{
  "hidden_act": "squared_relu",
  "rope_theta": 97600.0,
  "parallel_block": false,
  "init": "uniform",
  "weight_decay": 0.42,
  "lr_head": 0.00933,
  "decay_shape": "linear",
  "doc_mask": true,
  "dataset": "wikipedia_en"
}
Each number is 500 + 50 x the weight over its row's rms, rounded and kept within 0 to 999. Layers, rows and columns count from 0. Numbers have three digits each. The size before them is the row's rms in percent of the matrix's.

# up: layer 9 MLP up, 1536x384, rms 0.0384, rows 1142-1241, columns 320-383
# down: layer 9 MLP down (transposed), 1536x384, rms 0.0331, rows 1142-1241, columns 320-383
up1142 096:513524472479463499498496442484457468452447562536455536538474507393485507423643432527473518513439527573495490551464467488578462472424452575527482402543471457442463583526479468461503493574467476
down1142 109:506421523543511481502475445475517460488499504501455476507532483421442519422457542541416444440542497519477486467426514480533479444489438554497506525522505479500502515478547485497502593518535439
up1143 085:604550487501532549526417533484454440565465531541483540509561445432478504442507512605504470456516526466511606495420465550515455506518454495491534450457538513504541489465607463589556556444458602
down1143 095:537416451478532593576577518494469455573439438520536524546471552480513482403490498518558422496451414446484654464505528529439518488499455476542509509439537519424509578463477435498457542498532533
up1144 108:487497541519431416516510464440419461547534502479516485500560588494509521486561540547505504518455495510523505379496490513499409570523544461582493578510551572585533436592434467560373424533491474
down1144 106:444538469506497561516509534509515467522501533601414570424474476414493483501532478473605448522490545510560450523515463537467450531550484573436529457566539473446562453540500514525499448541514520
up1145 102:570532421539484566603544493528478493502439478482495520441390496518553483504524514514551546483549546580455522522537531621543426446498526485503506553477551420490461514528472440435462568504452509
down1145 098:474564472602450507506628357527564420376420582533559495594443467547469520438383422554492570449518460523497448552507478513552543500509482516475510483544488422426422463519525486464377575453521505
up1146 107:536560564591508570536496427485560584494442512513528477567485519424628519531514477631471515373521507526452513460462476565563525457581446583523557614466498464493512578562470506411503532551541507
down1146 104:528444593479597519541468407410534533462504571512486670518448566443517479501506589552535532419486460503494482529451480508531492400516565462578342543528452546443486484597497538446524439418483617
up1147 100:525548490475523523524447512484534407498502526557548523588530437622565505528544523430507480505527496481522481454459443481447472601499438519572529533511544571397513565487549482502468511451585593
down1147 099:576491423426566446513483595425543509505517437418532562553532533524478465466519529461543501489488506546596472534465375600522522548559498428543460542471535512569514487552484577534507443536533494
up1148 105:618512482446399583548433477544417540508474402522545494457488538571544539526524545601526480453476552426423497529579517429501673526564510494443539529520472431506477558564511447427489432462526428
down1148 103:476463493524545457499471604505491463564481459504510544532510518535541418499497555594466568508546503568488531586555573566534486481542449530480528511513500450445536466492498447426493417464558490
up1149 089:549533549552455453508426450521413400526421469535456409561514429407517532451478473488548513596543498452471523466587440463524511545426541564445472476595461457493571468565597456536530548474488548
down1149 098:480465468575502580437514535508418493509476409527488531508504551495518535526511494476445471540468438521551525541508490529526429499514547430471561472547489453499576486553494521556453494511512456
up1150 093:517483495594402456546570547525365440473478511510436506487578405501559482528527549458480540442510491413459469379482486492497514462536464456586430542474515516484504524618476506506475563526493575
down1150 100:469452528594476418460527456407447533480473501518539518498463447562469518521485493463569503484528458451507239513489493574507493425492570464432451471497578528538553537500430545499420458400458545
up1151 094:586519534431479447471460450508608439485501557542485431486562471505503501423504543558435480605555536523454499541608412537486445518474457499612423555518498421478546461527483453458497497395481529
down1151 098:571540515541429467399450380484549547559495418477542503444566520486520444492471455469472531422460502513474515474521512466569506457462540449503459529553473477486447518553569468555432579475528435
up1152 091:496441505502415546543421477550468544521473507430605497521458560428428496513483556502501518517428504474497482513447576613484539591611526491488447508430513457478498505465436552449501441595516508
down1152 093:481565545416571482532516498472613532483517473453449511546499481536575483526578536495582506525401502448502500443512505553492429542514507438511568476467538578506447484459516416645513501434543503
up1153 091:518570535571429510451514432527450504542455608545514554584500499460661516502522393495530534533480417473531468552495490501545523511521571574474403515531500457489446538507479520530428436399530511
down1153 089:475415534478505487484544507618567535442543503511493462507403500500562471523467446468483483464484517495480465512508539499382575528541618550555469480498496487466461442633516510567405527496488596
up1154 091:574543452552475532520602481514491520535508515519515523513559574484491496479474547462537536516444592505527659423505482534484446535552460433459561493502402555517587486569527408467531549518515469
down1154 100:454422467574578468473478503594464458433518507451459515533560507475467505564537492484541570594558494432420419533568427495469536444447476505466424447464513477575409499498450503573438555471524499
up1155 102:582525498542539440456570521480535479489529453472543471471532558507559478580490584596409566492491585509466511443476392528520530458548503406509494550508445425530514567471442549446464500537406500
down1155 102:574616552491534472548524519501464528562538482397504483504513546469539610466511458542561475457481441556499421540499505446513557577474633475462511440530553418454498523525551500516512412650447506
up1156 103:595447553527419546452488581465466427468487568423525454545549422423488447512554436560536523519520480411468532472655511403525499526438469561413472570506417446542412541475396395433512468515536501
down1156 100:461465497518500531536478524491464534532504507464541458558527500435416576444452467580527477573538494493410417488451567550489563475479492588515454527464464487574502610570499470502496488446488471
up1157 109:577566503605521443538579567464468391534452542535473462525485443419557531493532431447481515548444492465409533569440472586532464429563536430584580516482504487448475543457475553506495562513550577
down1157 105:498444499480508366441499421545429479583496474513405531524518520470437510479534555414545482653448501419509458480504484439523395467554450558520508419471570456432365461524548558432441417451556519
up1158 102:501476404494449494478461537499535484535454481422518493512528548390352525449524518423604551616446613483476495544438423524469467489392502430518506543500503528476475392477511477479470584560535600
down1158 101:603481463547456489456444506457542491536580503431593478518498498472455552543512460502393568542574510556471482435502470518471570540475594563509509464425410465525554456504485575471490535576511548
up1159 094:480511535517515467482398555522487634561516403483535535548509482479551524507515526528555520605479529481543565507496509473483490546413512457586475509533457345463517551544510507497524495502582606
down1159 102:488548469557490466470557492495399462525488530525457413469517418522462497495478479429463507513451500495476467497541519543472433569557475464531566592460432489506569537588480439535437536532557543
up1160 104:644387524530478539550504493471470516554485516519551487475443549441457602571533536499440529442524551464496550506369515586451452430574446515600488601444463430476513496429391583557506479542524433
down1160 100:516444551389437513558459429479462456550535402437528606493507531494477536536569416521519580562536430549567481550539561522369572585463517530503634382481404465491591504488489459507455486466360511
up1161 108:499415527540482480552516536591500504520488564509403494525518550521487454609513530614508550388468435466491513491466411503515437506521444518507500506487507473444519584468543481455410546438480502
down1161 105:442522484455622482449560336498529549459407596535514540558496559540548549426488595537549471481474471470454497501393465500434390489468499476546401537514466499456512498547536490511373466535517479
up1162 106:536519538499454567553490565587435519434544571467427514538522435423450454437514525404493529537393455554420537506526512514536528477507558577576474512510411489505462440506530416560372486452429519
down1162 101:467474440491646520422548514540480448578453553511491571472545512498485489531438523461361471532488497514552592492488489456465460441523501473522475424491454483496497535489506504345522572474510481
up1163 103:469515462482427607573509500514625493459480534495458417492574495502462511452462459536525611490498492512404493426431595466514422520451455468427528550445498499556588556522561522475519468460504551
down1163 100:585566470491451572499511546522523435543516469518535547531533536503462509574451537494540558475543462462538467509446507530578547549487582532482518512507493546542526520560521481467474376459491515
up1164 102:432478467515505540466516513403477562467579437499493433533553481466534524522555386566472438527412567571425577432388431594491530465516451538541515614555450481421549546462454526571577549439520566
down1164 099:512549480544552487514458515532468558537484523401543531499535541471505538464444434513574494518567457541423422584454504501454529542467531528523402500399469498473465518471562463561478459494514467
up1165 097:530519528516485507411593531474503474463590608502463540437501372546486428468449499520576519444564510462586478459452529485508465472528564547565378501520507554545522464586444454478384452439506641
down1165 099:565565572484480534342443478571519503428556389431432492479503535502482532495462570452506509488535449464461475541484460411526451510474434584500471507469521494506470516481459543572599543480580370
up1166 099:517553445621510498468387492404528476520444544577460526563447487539495524571573554567517537496473485541485500473549428545583569549540565521436463494530471434460447539553441412533499500416517459
down1166 099:523483505474456502466478542449464518543483472445487461381402504362545576486483640535457494450508469544485544521544481487560517529546486532494376513622462564538554548497487510483449577527473412
up1167 084:546502566514448553365538545336383500440471467595505484568472433490529486507513434555552550511562523463518257579481475499464594452559537533407422471517477503510561551590538531573502526503495506
down1167 081:441536462505542512405511503471542514466558516508469483568511485507471478577473523460560487542557460513495218507490466505550490530541469528516494502445527514496494519477503498487515507466530443
up1168 099:416573526422500461454520475480532475481522577393448424512546550544567506548466540509492511483488419476512536432462585459458467540489525517497397510625555477584438540452449452420424379434574487
down1168 098:522499501484514467467402508493483533468494385531506481497483424513434509486502540544553517470454482554475546511462450504445476440541544467540555445453521509491501575500506479495449432474489569
up1169 096:419441624468446476428532380467513519444441441381530513568545550532400549479532510516461464521587522386474487480551541530511516485394377480528458552522499515547523557464606519506509526476552446
down1169 097:498513451571475557501537436501550559500476581423506506507562510579549602537516489516426508527497502552458435488513449550484486471487501582515525567518504481477481506460475441587498532533570454
up1170 088:543554548525616484556527477554492532535486425451534509549377415483519492415490542584439576495503480450481536488516545462602460476420511517497575515554466565585447473570511499460557474422523532
down1170 095:472454546435520446432501512521458427422520472517475538418502499513560577505533560502501520496487492544469566472460579487533491450505556491445534554524460544526601523499615495479469468569504491
up1171 098:470477466545422426465542554477480475445478518504536534530477542491505468484497419396561580435488515458466502540441488602495444375421418522450452519480461444533456566501512517475524529531492548
down1171 099:511484533452509510515508486531437577519402586550530485583437539524518476520476431491431478498475520459428405494444579539488483521505468557571556485468430474494487530421557427488479584564605497
up1172 093:524500479508543431477533490475413448422518583508550582477504405466476512507562474553507407484505427469557561467437470565531487479511542470488501512419560449588426525502561519547508455563558576
down1172 095:503375535417477532514507534479542518459557485438670504441480492427607387490472445455552413520492501495389576510453512527576601419513571534530514469469494475479512461528570463408423521539423493
up1173 104:465502576468452503544369496531567648539579558513479492512541479571534489455534548527418520605483548491514502482552494450529508470564530556533437511622472547598499509518516473413623435381538507
down1173 103:603418440465583434537422553555481531549416552457400487512499495563523501433549473473571445467477467464497464562540526460484527504563498537463490506515515492513477470637553454476487570450517510
up1174 106:548451485479549563453362553525491437439601531553519556522460445548533518533499472476476488491531488478432610501574390613601456535516491436542471511484471492460550434524541525458459460599547419
down1174 103:413496486490486490538529502438517550468521492454481600537485512536457533457481452463554486546524406462444433467543470505474596562453453502577418422392561540624572413499446498483489494518421453
up1175 106:572470505518534462519539486516477471558492531496501602468388491468529455509578620421455450460431435518489451530559496510511437457435530492536487572585479484610506464551507488500517507484552498
down1175 101:521544456476452504510408469511547558454466414493475506507475449547538471582463525412538553538502443549565367499435550518489630492508521511523450522502551479459527547392520544484576578425556519
up1176 101:503468554592445426535435535490506432462440552507443604468535460591586506479583401440688496479527546399507538422455468585435570527442578554537434569546523453405557498520587460465451541417532486
down1176 101:530569487521467460528605436433398457574600561400456432503469479447435524516498497620511482452426499522388519465528532532430490572576521593473474541496447539470441516546510576566525483493577430
up1177 093:455503409418540509519466453550520537444512506541518478497494481551525557519498583437528441504500476566550566585472524536518575498419417536474519456548491493510407482572546511555530478565565511
down1177 095:381505487465578468479558501458564505505512490550422509434467507514528590459500477518487505542569539520473429559580478475558493503491424505520477509584485465488521541459490553588590538530526489
up1178 112:428527473452405602544506560477584592538500534587456467504403512551540438488445582579505556512488552511493446566471445395542484503497441599527439529514561523432499521476548533503517561490538594
down1178 107:481430465469482493400455559489481419568421525577528500535517526516430623525488520491506542398513513517552462498490452519473551528515468538383504388395487487504565547442510510439575457532522417
up1179 091:504593488497468494582514499540574467443524530390419481407444590500501588622494518560496443542503517404503592462429436512535569479539437452536463603484469488506537600512549553440490527496486445
down1179 090:427477510485485460511464576508531503451456482480561560561472522512431474500473550450408435483548411499481470540423526488578519495489418532460474471468479553463506569511521481476490509590481468
up1180 095:515445446505513521540464457396451467513494576499494330454429392497490463479497482395574527483533475481426530497465534475466517432444395562524511524448480532558517478482512389477403498508527482
down1180 096:541490403494371464493496484493468424560429456483496449522487540540526544473426577476557446522482427522495557497456482494492476422470386500508592590436423482492566476467415369439516415530564537
up1181 102:605416517518538549384493512473466461482522537510533549555541511541601555483506463559495527487505490483477545470594431388499433505391464603544466548484543566572608500508414507517523559514553561
down1181 100:510466418536418424450507476469493417584418528535510513555479528491498570515544483641574446458451521554615617562455489526463371628552472464456449418442469493478609455450478445436443515531511545
up1182 109:498518466594506582532429571540532562466458488471501477504416437389506475447467517505548575367474467588540504424496452427578550442433551543545398477554531434366499510477509521604473526547503588
down1182 105:534407495546561465393573504571531550486551410527518548478540524519493508436483451483536493490473454543511540535443422578505547571475517509579521460537537484575522440504485528524453559518377372
up1183 091:489524480449461500517472474537487588606433555488434514436499448511433472420488464518472501583479524536479472532483498386550468481461480513524406595551511507502516522455530554452444486454563553
down1183 098:496448499466487518508464493445483513582519610607527449481519454462462508483483473579528475563528562587556472557511582614541526538511475575437510472528477540489510488513532526515452486506545519
up1184 110:567583510482464529478592468449568483508435501539544439376482493497469517560595503507397534443526485504525507539583497477478478545557558543430507647530475420583455418491410454472579431519515531
down1184 107:571568510443632492547442508475459478435562423510530509421449480453522475501512502422465475499506459529504470492573551513535480541448595467433518534564548396501565532490568477530500455470517538
up1185 112:527469523523490503497538512509468459475525533512547481514451463482525490544517474561506507435456523471521532515424490536510468470566568418559480567473435476511503450519520534540547524520530536
down1185 105:604460651396534531500521532537465527537421505572549542510592591506502409392483470578404412395522453524554486512492513448519485618487483512430541492411583501572484609520504521473461523509550586
up1186 092:520503614539436432573514456481587563587455441480465568447495458497470449511479464504473530473521461483507401571575510628528467486415528504426532526496579436491478541505505576576447458497482484
down1186 094:459464534445494442559492499456585522514489577511446508586524566437471416454482513436484526536473563511407417573481526565483489437455481368473534540587526525520557482529541587522515398557442533
up1187 090:534485467603424503498554531439552358563524537495427412556611523476521467612514479512566485467618561449519517468552416520573451469525445579431467510495491469437601538433404553458445504558432546
down1187 094:435415445480453472399499517457482506463548523541504592525484490517495531491450476480556478457623516528586511407509504492485465522456505478448433610506452528352594504480340571504576447546493521
up1188 102:484547503539468619471526456453485585555549527506631491519567454453430500496592553459483504406498552510490587479516581462519512551523403506518445424514476522425544430477442501573541466517498511
down1188 101:453502406560495499515444427408434534536456519508445390492534460392565472410529471433454512531559488496489478439527593532570426460462529475476502601576528533494514561516441450428415568468565536
up1189 087:481558529458501497565428499461451510524463501476488447498523511381490419437456512471445478517556570575539513609507492525558426501466542536523466412536473464492506497652533444532464551521588569
down1189 092:523527456520545543475501509451451451489532484457593476512528506483511481501516456413479509483480547519439385546487555459427445427481432522437494448547504471440504494512478498529479502444555531
up1190 095:495436427501471551458506495458511561460578524510503430491499530538483417429560482524517554504531551448431494490560540511585466555457519455438620542477495581611507601443585459453467447460564435
down1190 104:544509418532483481490470561487536524435441444507612568512490502561428516430471542506514485481515448497509535478581467471432460475469487480410571619497463486524433458535573550496406505538515389
up1191 095:469523476486435420477441378471505490495499573497444429430528408509483420504456542489487470416456590435477427530507457522391526549519560447525502404516502508451507492428534569566398504528518480
down1191 095:426499489459563452507531555523480490504510505482503463470466448459499427523554532490621553407476557577499349534508486493453551509484506534515519518522527499482504546561423493504534527464516484
up1192 087:507539486499544451530457518443517469450445467458375572459449464521524464492536510484557470414484569444485428467443444522578512545545529453524526559623537482503533524598613469507558426555447567
down1192 090:488499491520458475507495420530471577529504473577496489499510443549511478525467407511371556524521523411493407535534641566522461434496486418477514497534459518545424521548544485381441535542568489
up1193 102:491570593505382476529487514421485452491509476555490529534532517514578481454526579579429565476527464568459508396471531504579636538445510481523531449541526497404538491547479464494489379465392505
down1193 101:460480489564463482490527502494504498425545586536429505473516409502521443529455579502560449533477471537474514501492528516474414472509488523519516514493506478453473522398455395520535504552468501
up1194 105:534470557531445468467474450510482449463548590494459466528601386513532571516504431521564545481476528500577630469534520496556505497493473550539493580507528518402618507503601523523531409479487496
down1194 103:481546582580399570481528430548489469543506477462389569494484408444508484464522466494526509566506486487490539467441554454445515458553458412498523505470452582471418601524489527507485589442535450
up1195 094:547425483512438529554446494438479561437566475450386462570558520366465468499466493465496486591445542625476451463481479537542512515528419473503446456505620480510475527487510497526526541511540570
down1195 100:441565477537500471529526495600467503488462533539494437376517541537452488416487528484448531514454468510513449473545534487479547492518527557528516512421527497527544600504450491488461562518508471
up1196 099:523420518559445502532546502525585529370519500431422502463471546571532552490476485529504505486473493501539582489464482556413577627507471496521517493510487450480436490544501554547456413533516480
down1196 096:541526555428584459398448510527507536438490466507387434476422522517571588437453519432491571483585500515510401524467556525516584448500540539504508497450550480546505519474482498528599570516557533
up1197 109:501435467559563615543431506439454525477587536482485483517493424549504535587601620511435490536513578517507514487548468562500545518527517462401510594567453493494479524463465494436522471464506538
down1197 110:552471440477385542446552509573497421439540531437545520493480489537451572556505552569506496456649469482467550473450539565515524485533594485503469501458486473383499482477437449505477462485483483
up1198 111:409582538471458571427488600472450452453427614577470481464453560500440515585513500559516603439437554452447490448562526481521436464514517565461539520571560525447490557462481559450517485484606518
down1198 109:544428558517431540456478639524457474535541503540527557492464423476500453469504506471483539512482547551515432485481513428489582598500489429458565497409538489490519425518544503501529449552582522
up1199 090:457531463503478532499431466503384529584504535576586509463553439507528426426532418489518470483505541629457577495581542547490539509540569433464410515493554451474512418369493540538449475525503483
down1199 093:550544525479487515425561528458471546525527504503545543542565467465527418538479509447546562472464491475439429513496492451526506598442518443479416470473471595464498511495523515520520511500497552
up1200 110:529473414491477628504470559503487481522501584478465620452439436410406563423388509538588464525520491609543521435410449532513519410554423517512487513513515467485408564555553472529411492525528546
down1200 106:460550490539516454486506561541462531612486467397536526508428554507551493401437436444461495541527429436453449498383459587508508478560472585462542538477470486541532574446475450518443484411580551
up1201 107:590494569509553440457400442556467468489505527484470474538491506530507379530531483420396368613483508453490457594375520524516524404518440495623485511483421444531586475609434447438528357473536558
down1201 104:481516411492525486456537516564462594475467477546426502463486519558487589444483453530471537471602488544508441438609540595589582479460512523486483569488570496545547504576560578480527487536455463
up1202 099:556565494481433600526414553484560567471499581474531501543457516447555533461485451491465480476510414422460541489537417532554460501428472576523508571544582661452498483488533511492568503506490455
down1202 094:523452504509547559527420509485602530480506583435483550556413410551570528549412464495524505455472495576485497530477524479486567504501509579443509511609526577436469611474494534493493551482474578
up1203 114:428429495526511431579495450408428472558490508467478498464482441483528446603526426560617515536518591590528475504393505595456528499567495561510450505540474422493559527549486562522484519555531432
down1203 107:422535520386491510526464542417414402479394423517534454554486510468465490535503478460546515502509528428575366460434489370535446436432562570504516519539532437502531492553500494533545507471494495
up1204 073:515571471467468514488487510574455488534524492446535498521449473492415532478594538539414521521517484474516552434440456501598508467472383589532493557567516402593553572486548471488437565509573484
down1204 089:602480459559504513406434564430516439532464441464503443467485525544582467498569472491466500550550414458458518457537540511547407533551416544575530464519518458540462485541454535598487491541437447
up1205 100:500578570497511466539566465485502542496503438566475471475541485489484455494547493533443550387432524412522520459429476534540574444478428421539451529557528439519521565532593476509417531596548503
down1205 097:450523423486437492466506510506442405544529500553492422507495494556510515508564517547580468487506433378503562510562535503437538558452578419512446554472511492487393546530502434540490518523473485
up1206 096:499548517539446510537443464557573510381521558530508496506418488582451466517487508499489607577473441495514503540542503484532491495604471523540498479601493495483466584450381524454522410491479486
down1206 097:444544493461556549530553484506474543546472578459579512527475508523492585499484572477434542432500506496564494523444531550485550496591566472443471530526411418540518578551521501500420561501517510
up1207 091:456446461502562490517540593534479523511542503429539483450543477512535439473493404352485452516473498461436535536481435440390553600515446566601497440486487491521467506481513385541464471521492555
down1207 086:444528583588591539484524578529484478485483417489488510527582411608526507535495493428448461502472431438557472615473488415521554443525429475522479459514505510462471466451410491522479464453514571
up1208 079:604581529613503499400395440516513512488613436434497511560522514449543458590599431487549545521514513537493499500571459572566469516523525578392378434414532469496443490429493419520563506485502439
down1208 090:448562541511476507451479489451549513567468533522456395541494486497517558556520581440457472494504544587524349539506529480445615565566469439517530517509512498482514463581504541513503554459507562
up1209 095:530516472481484479580456513547561474556524510484478518548474382422569497537446559425552499576507496461535535467476429570460470541460465599589549504469481424408496537574504468515551592463497537
down1209 096:557510487441573585494608487466496468505515457464472495502485412506530480472431577497534498484529439602580494427499563590415596453527461443519461480489515552491510502405516450577540547522518501
up1210 104:569460517473525574548469482503484591524536543519438461507466514505485562508520526392409608477500501540470483450454550394493467460464479459533458518585621522499494518554485441494475513553606453
down1210 100:484560457457472466551455489463468467531478533481530452457525581517447466539517545423459531494538514510504502501563503540566466445498566477469488472459549522550427499569491523499461469535486575
up1211 103:510537531568436480520542456498495483519478563527464453574527552490501501450528529478414480504514505427453513468574516520447480539526490560478432492501518519509593626440508496576462470490503475
down1211 103:489501521576522589515460513566444425505498461481559476498466540469597412524472522597457468546473498453641530528495517493569515553470476448495439509443496513501464598480512532596500377553540642
up1212 102:482466516513487589568469504495417586518556532513409553533449529410448484442390495506572484573504455581463474457530491569591481514478438404470463493600478472447474532539457480562512469556572493
down1212 102:558348475494402543405488473446600469503524617554478433529508585377576420555564454432544455538418440525491505519478447478429637463433448513547533485558496450445512462528540477486462558542451604
up1213 098:607597388499446561540505511489509502523489528539511477552636526518458537404535553625485514461506612450553552529509553522520574531585539518529561505536447436476582472494532495514484596545435558
down1213 100:511508514499478397508482502509489372526618537497434424635584532499449468518503466444476532519534463511488430509466501468505502466512550531515573382508477598441492443475444532443502561529505537
up1214 086:548442520499496542484509537471532587533378510492488473437533456506441538436538425497540506430504582386513576489515508485482437530570490369462565561416575496543496544440467467513519462407470551
down1214 095:522449545486532475553484576553473502524531447519478464498509496496489499448488471567427460469472496390486586498445485402550487508474588537494495493498483468592452531508467431478508552440501561
up1215 099:546495545483569523507507468488568413539454532536548465529543480605488541472446454532557396529507602499540474548445458485586478511540490554502462462480519500508499501490447561425486459467557524
down1215 100:469479488448476553601546490487459496513426523396509545504477473491448426457493485431481487494575546480440542394543386450461533486470529375473574579534506462369532470463501523502505494517463505
up1216 102:493482535550450600541537525500525609446467482575605483485580549557427503575533535493478521581467517444522480578465486529561505484564459588503474496578535496542489538553467492540459541529476522
down1216 101:500451591447568569483572555557492433501450483421548464506524513555468579566572496560494484473536541480519478434422529482525500526493564491537583505467404514523521545489475522523551478486485533
up1217 108:549426513568467548505487499536558396533496479584481530480504476511518406458476449456522430509513531451538537493492500605534505506580464479605390526473547486366601495505475427548514386487504432
down1217 103:442434543494423449496592474451584469590541500540428520487436465514442471514443467482467534511517481526434412549592503498447546514466493501545417507560587538556484583528535519496597470512545502
up1218 083:570564490440461468422514594340470552476545529547512527491532446465505464537513514514456561442473592507457405512516482566444505602445451500527461533491511492518543529552467440512521500483522426
down1218 090:501479468510471547435456511510495471489442504502426460492517518509475482490457541542506538519444459510473297507530493470480477514463555483453573472527517502563489519544503520524460518548468458
up1219 088:559573510518531485444476494501528411478455472546506561508534447427500535474525437429432533604461528462464536473435534539471559454491469471499507498557458546515507484550470507527540458414485570
down1219 092:487452528496508567404443584580511487455530527479509497493569528407524467505517440455570532502566504523488507460509457500504526477497482461567474488545414495492512483517298486437438543482467573
up1220 102:473540523506518513532591408417609539482446566566568442516483429478425514536492516431483523516441525533479558550457470600455448440531507542571472538539431515483480510500563546464472471442587568
down1220 101:582506514583551498430550464469532515523439426435506318499543529470590441551492505402511468555544537504503523569576526399520415400499515493470485508525558517484508507531509538436444437510494552
up1221 106:490524502455478601564461448545458444642470604481621560488504585484528520535496572620391600547415533486478467518446490577418463504495533487377447556537508533474498469523522488471571561467493587
down1221 102:492424556513605465493510494552529453540548494427453473528606391474528386489443560499604503481544513480513495550537431490595510513493504492579548524482428523532489592468551553429530512487353527
up1222 098:467486560459573588539464514589430590523514513545583545486636566396490564587549566547532499483500429507519476473399527613533564519491463508533498511564502581456561492466486486479502551474503474
down1222 098:475424575504447515454465520441517505534613462463518485398444463503536520509563494435492545475478564535469473447510566488461536522530533448418514519504550517426526490481526435470509467517536470
up1223 082:497531548483519443552506437552552426536469546501340399463551562470393477510523487476399478587552527488515510468498548494556508434460488500502485554557428441548559469600539573554437603561550552
down1223 096:458514475515525532548509481466504460509421505460482453526553559526544484553471526525566543453572479521513608561508522498481483486532514544536487486485487503464488521487445486469510522453554447
up1224 100:576419508567409462572523542418486436443462548538528427521477472458527557537548434557542506471495509440468527538481501615583474478533414451497526650409477508410486584524535572563486463510514367
down1224 099:441485528512536465475523604486505487420474465607536566517378441595574572493484435587473454501574425606470474540508558549557493488513476454513449518531523524520494553498546461489509465532439647
up1225 110:425507499449432567568404438469514463553560557453507526499569459527566432421463535440534423594483550530486554498347433599437435537547594501579454469443454435501558517492568465430478452488511526
down1225 107:458534522485458471496539508587492430527551590548541499473472557438539410525461488547539482577602516534360449524521446555477454520561549530547482548479573551507485443616516432515529481535551471
up1226 095:526546439463528522556396460598514466606507471494504469564575476454558456504549473488492613501445465592548517444500498447591479558377446560523490492525478478464541456516522460474438605545514538
down1226 095:482472489480521515516472454504495491483452488467539484512455525488459554545495482512472452480392465508490489529548518486499494479460480430466613503463492495491495490579445562453502383469544489
up1227 098:577601498437469465522486495512485461488457520537583539496414408466586495504503410525412519493539496467495499488534476501578519517435508481504549498481511422552579546517593489478451559477411517
down1227 097:491568490455481448466544550485510508490468582495477580541490439496570563525517532514453487440533428521503410485516454540516539557506498547543520514565523531487442460535480543452451534489439538
up1228 104:523506571481617470560570472475408486585456522449540518449452458537554462538479545499510487458480526452577477475398413505508454432506442454532479471566535502406499540478466513511428476524556599
down1228 101:512583455487465479499516500532611543563491514416513533508541566506542485412479494548608573445538439469488486496391553422507507520533502452583512443440550501443443445511387505430576414498457472
up1229 108:558462478571584502531420538540518520429503513522424478469374534530488500521470467589508458367523482523464541450427486475433485588595489508518377513533487498294512517533520482510512594489540483
down1229 106:556582545437418431514460473499470570561485481545634446508562449509484533521577574481608508468566507513398491590501480484500535546485424488468576498510446481460517441547429491510511580525497409
up1230 112:452447462568478598613531560502493549416513496508451565484469498489541453436497572478574593490489499563506507445412510504497533544547453490425538485533617505453431578506518474501470503489508525
down1230 109:561473513464401485512385475490439482508443496433542518554519504526537480448609515553489496514457424527564500510565578537515444406458506530571484456492531457529568464441487593539498525530549417
up1231 100:431531478457558638532476517497562549412501568537581466541452561515448492418512399518524462521485545424493477449462521469515485466449396535545457561531466482465522474523485451427422518556527482
down1231 103:456488443529471473571524545579454398493447532495438554461488445464492395508516536541463537499577533472543507549549542461481550507634500486582512456406586457499519525584523517518490530530485492
up1232 098:523664486503519475450421476500483449474390580537397540494523463426483458422531534541524488411558534434571454551618404560513440521555534516452535543469453487467560554497508499515523479492584487
down1232 096:533404463472383506486460465519466445502528493467508473521560531482452444450533499491611474471554546507537382472469463515563564508507517435580425418439487532553469408447497543520573632500495464
up1233 108:496592524599505473480478554495597477455550589500503527509469560569451504546462435504628547477486499586554516517518521447520550476543408505478461430614459471509500518540475552454426485616430554
down1233 104:463558483460439568591527442482504554443532539497480514513525509632516608515564565491467648559447471376553423504547469475478485531508569458519483573494524503451439441581508534447499505383457465
up1234 103:578544452501483571457512453533479465428542525612555408526521551428518569579569478475537513426496513511452473606556465441545491415511514513519475481453502525543400550467397531530544443524433503
down1234 102:443423459518436444442515463509442499438532428482516527520515519523545455401520453481525532563482437497492466456430495536462427519518469467555574421516481487403591515533469444571488491439503381
up1235 094:478442492510473465524527471429510525421544571476521507469487512389523482501604554602481514478453508471462569552482540535531488472558441686524533548423463528528471537506437476530436478486483594
down1235 099:488389529548495430530538476496484528507501456551559534489487535398622511590444573478537505469445552608480594542449514419471456421469445476478486531441479493507512553495564503542504486475492622
up1236 097:532451568547502519516492506491473633490457522488520570511583483549459549425382540465465421556491454608495505540445491478550491506458531420530473456457544531578472506575598444457448527503551641
down1236 097:439548484543474572416390587498562535494469537487561465551481497411479494494523439509451511488609498554455488558470437364508494437498473414517470492534446456492495518481499555427529475584588522
up1237 107:517531471506512523539522488469447501537461428505516536533515471522537502476553567444459365590517505466480471444468482452505531497419500516517457440501514573499525509462494516493442448542513533
down1237 105:584549564526507494425517534493498449514483584498548495459534493425444463441528515494521523478558547502457604461461540454498413504577541502492451422474464511510470474464397405483539482516501485
up1238 093:529482428444518553494519451556481413513452415507583547578539447495588569519604479542343459552465500511444607508566486578471477567401483541466556452484484512527477461468501517595502578549531419
down1238 095:532432524482522519437469503441536504512503475543535510387506531481530598531462541448520511445526429530488496463465415544518459451481495575469446450498450530483556503494509463472526559480512462
up1239 106:618563499598553480462464477532470532502458474546537508512419429516533489482510636599537527508556499614485498530529441489607519560431439521513508501592489513550521551523512495454442484592499629
down1239 102:425579546450437481457502539442537517506463480529416463408521521465414439515561564403458478548595422501432490475495488424536442501613523507511516528465511533478502567445443563464517414544626508
up1240 109:589468466513476492459490473429471522599423461519500432467569554556582535391531470483449496533461502467535505482563385623551518509538446526589440459427456536505509451443443565541532499487485518
down1240 105:579410511495455460493476454442531461544445545474539500529501539480519576569512506554488535446470524471446455521530581471569467492429495619457552503537474474508492455437510453602393479469498427
up1241 109:601540472602605564559506527453460508587450458596457512502420449454432453486571573492487474527572543497584493497434520461481436555540382467471488587469446444643433473494442467573612472507513504
down1241 108:443505428462403525443452512502490530395550502402568524562473564491505435626484495569496517465511528436475514418456511455482515450567569598449545552459431460568459579502515545453483462486524446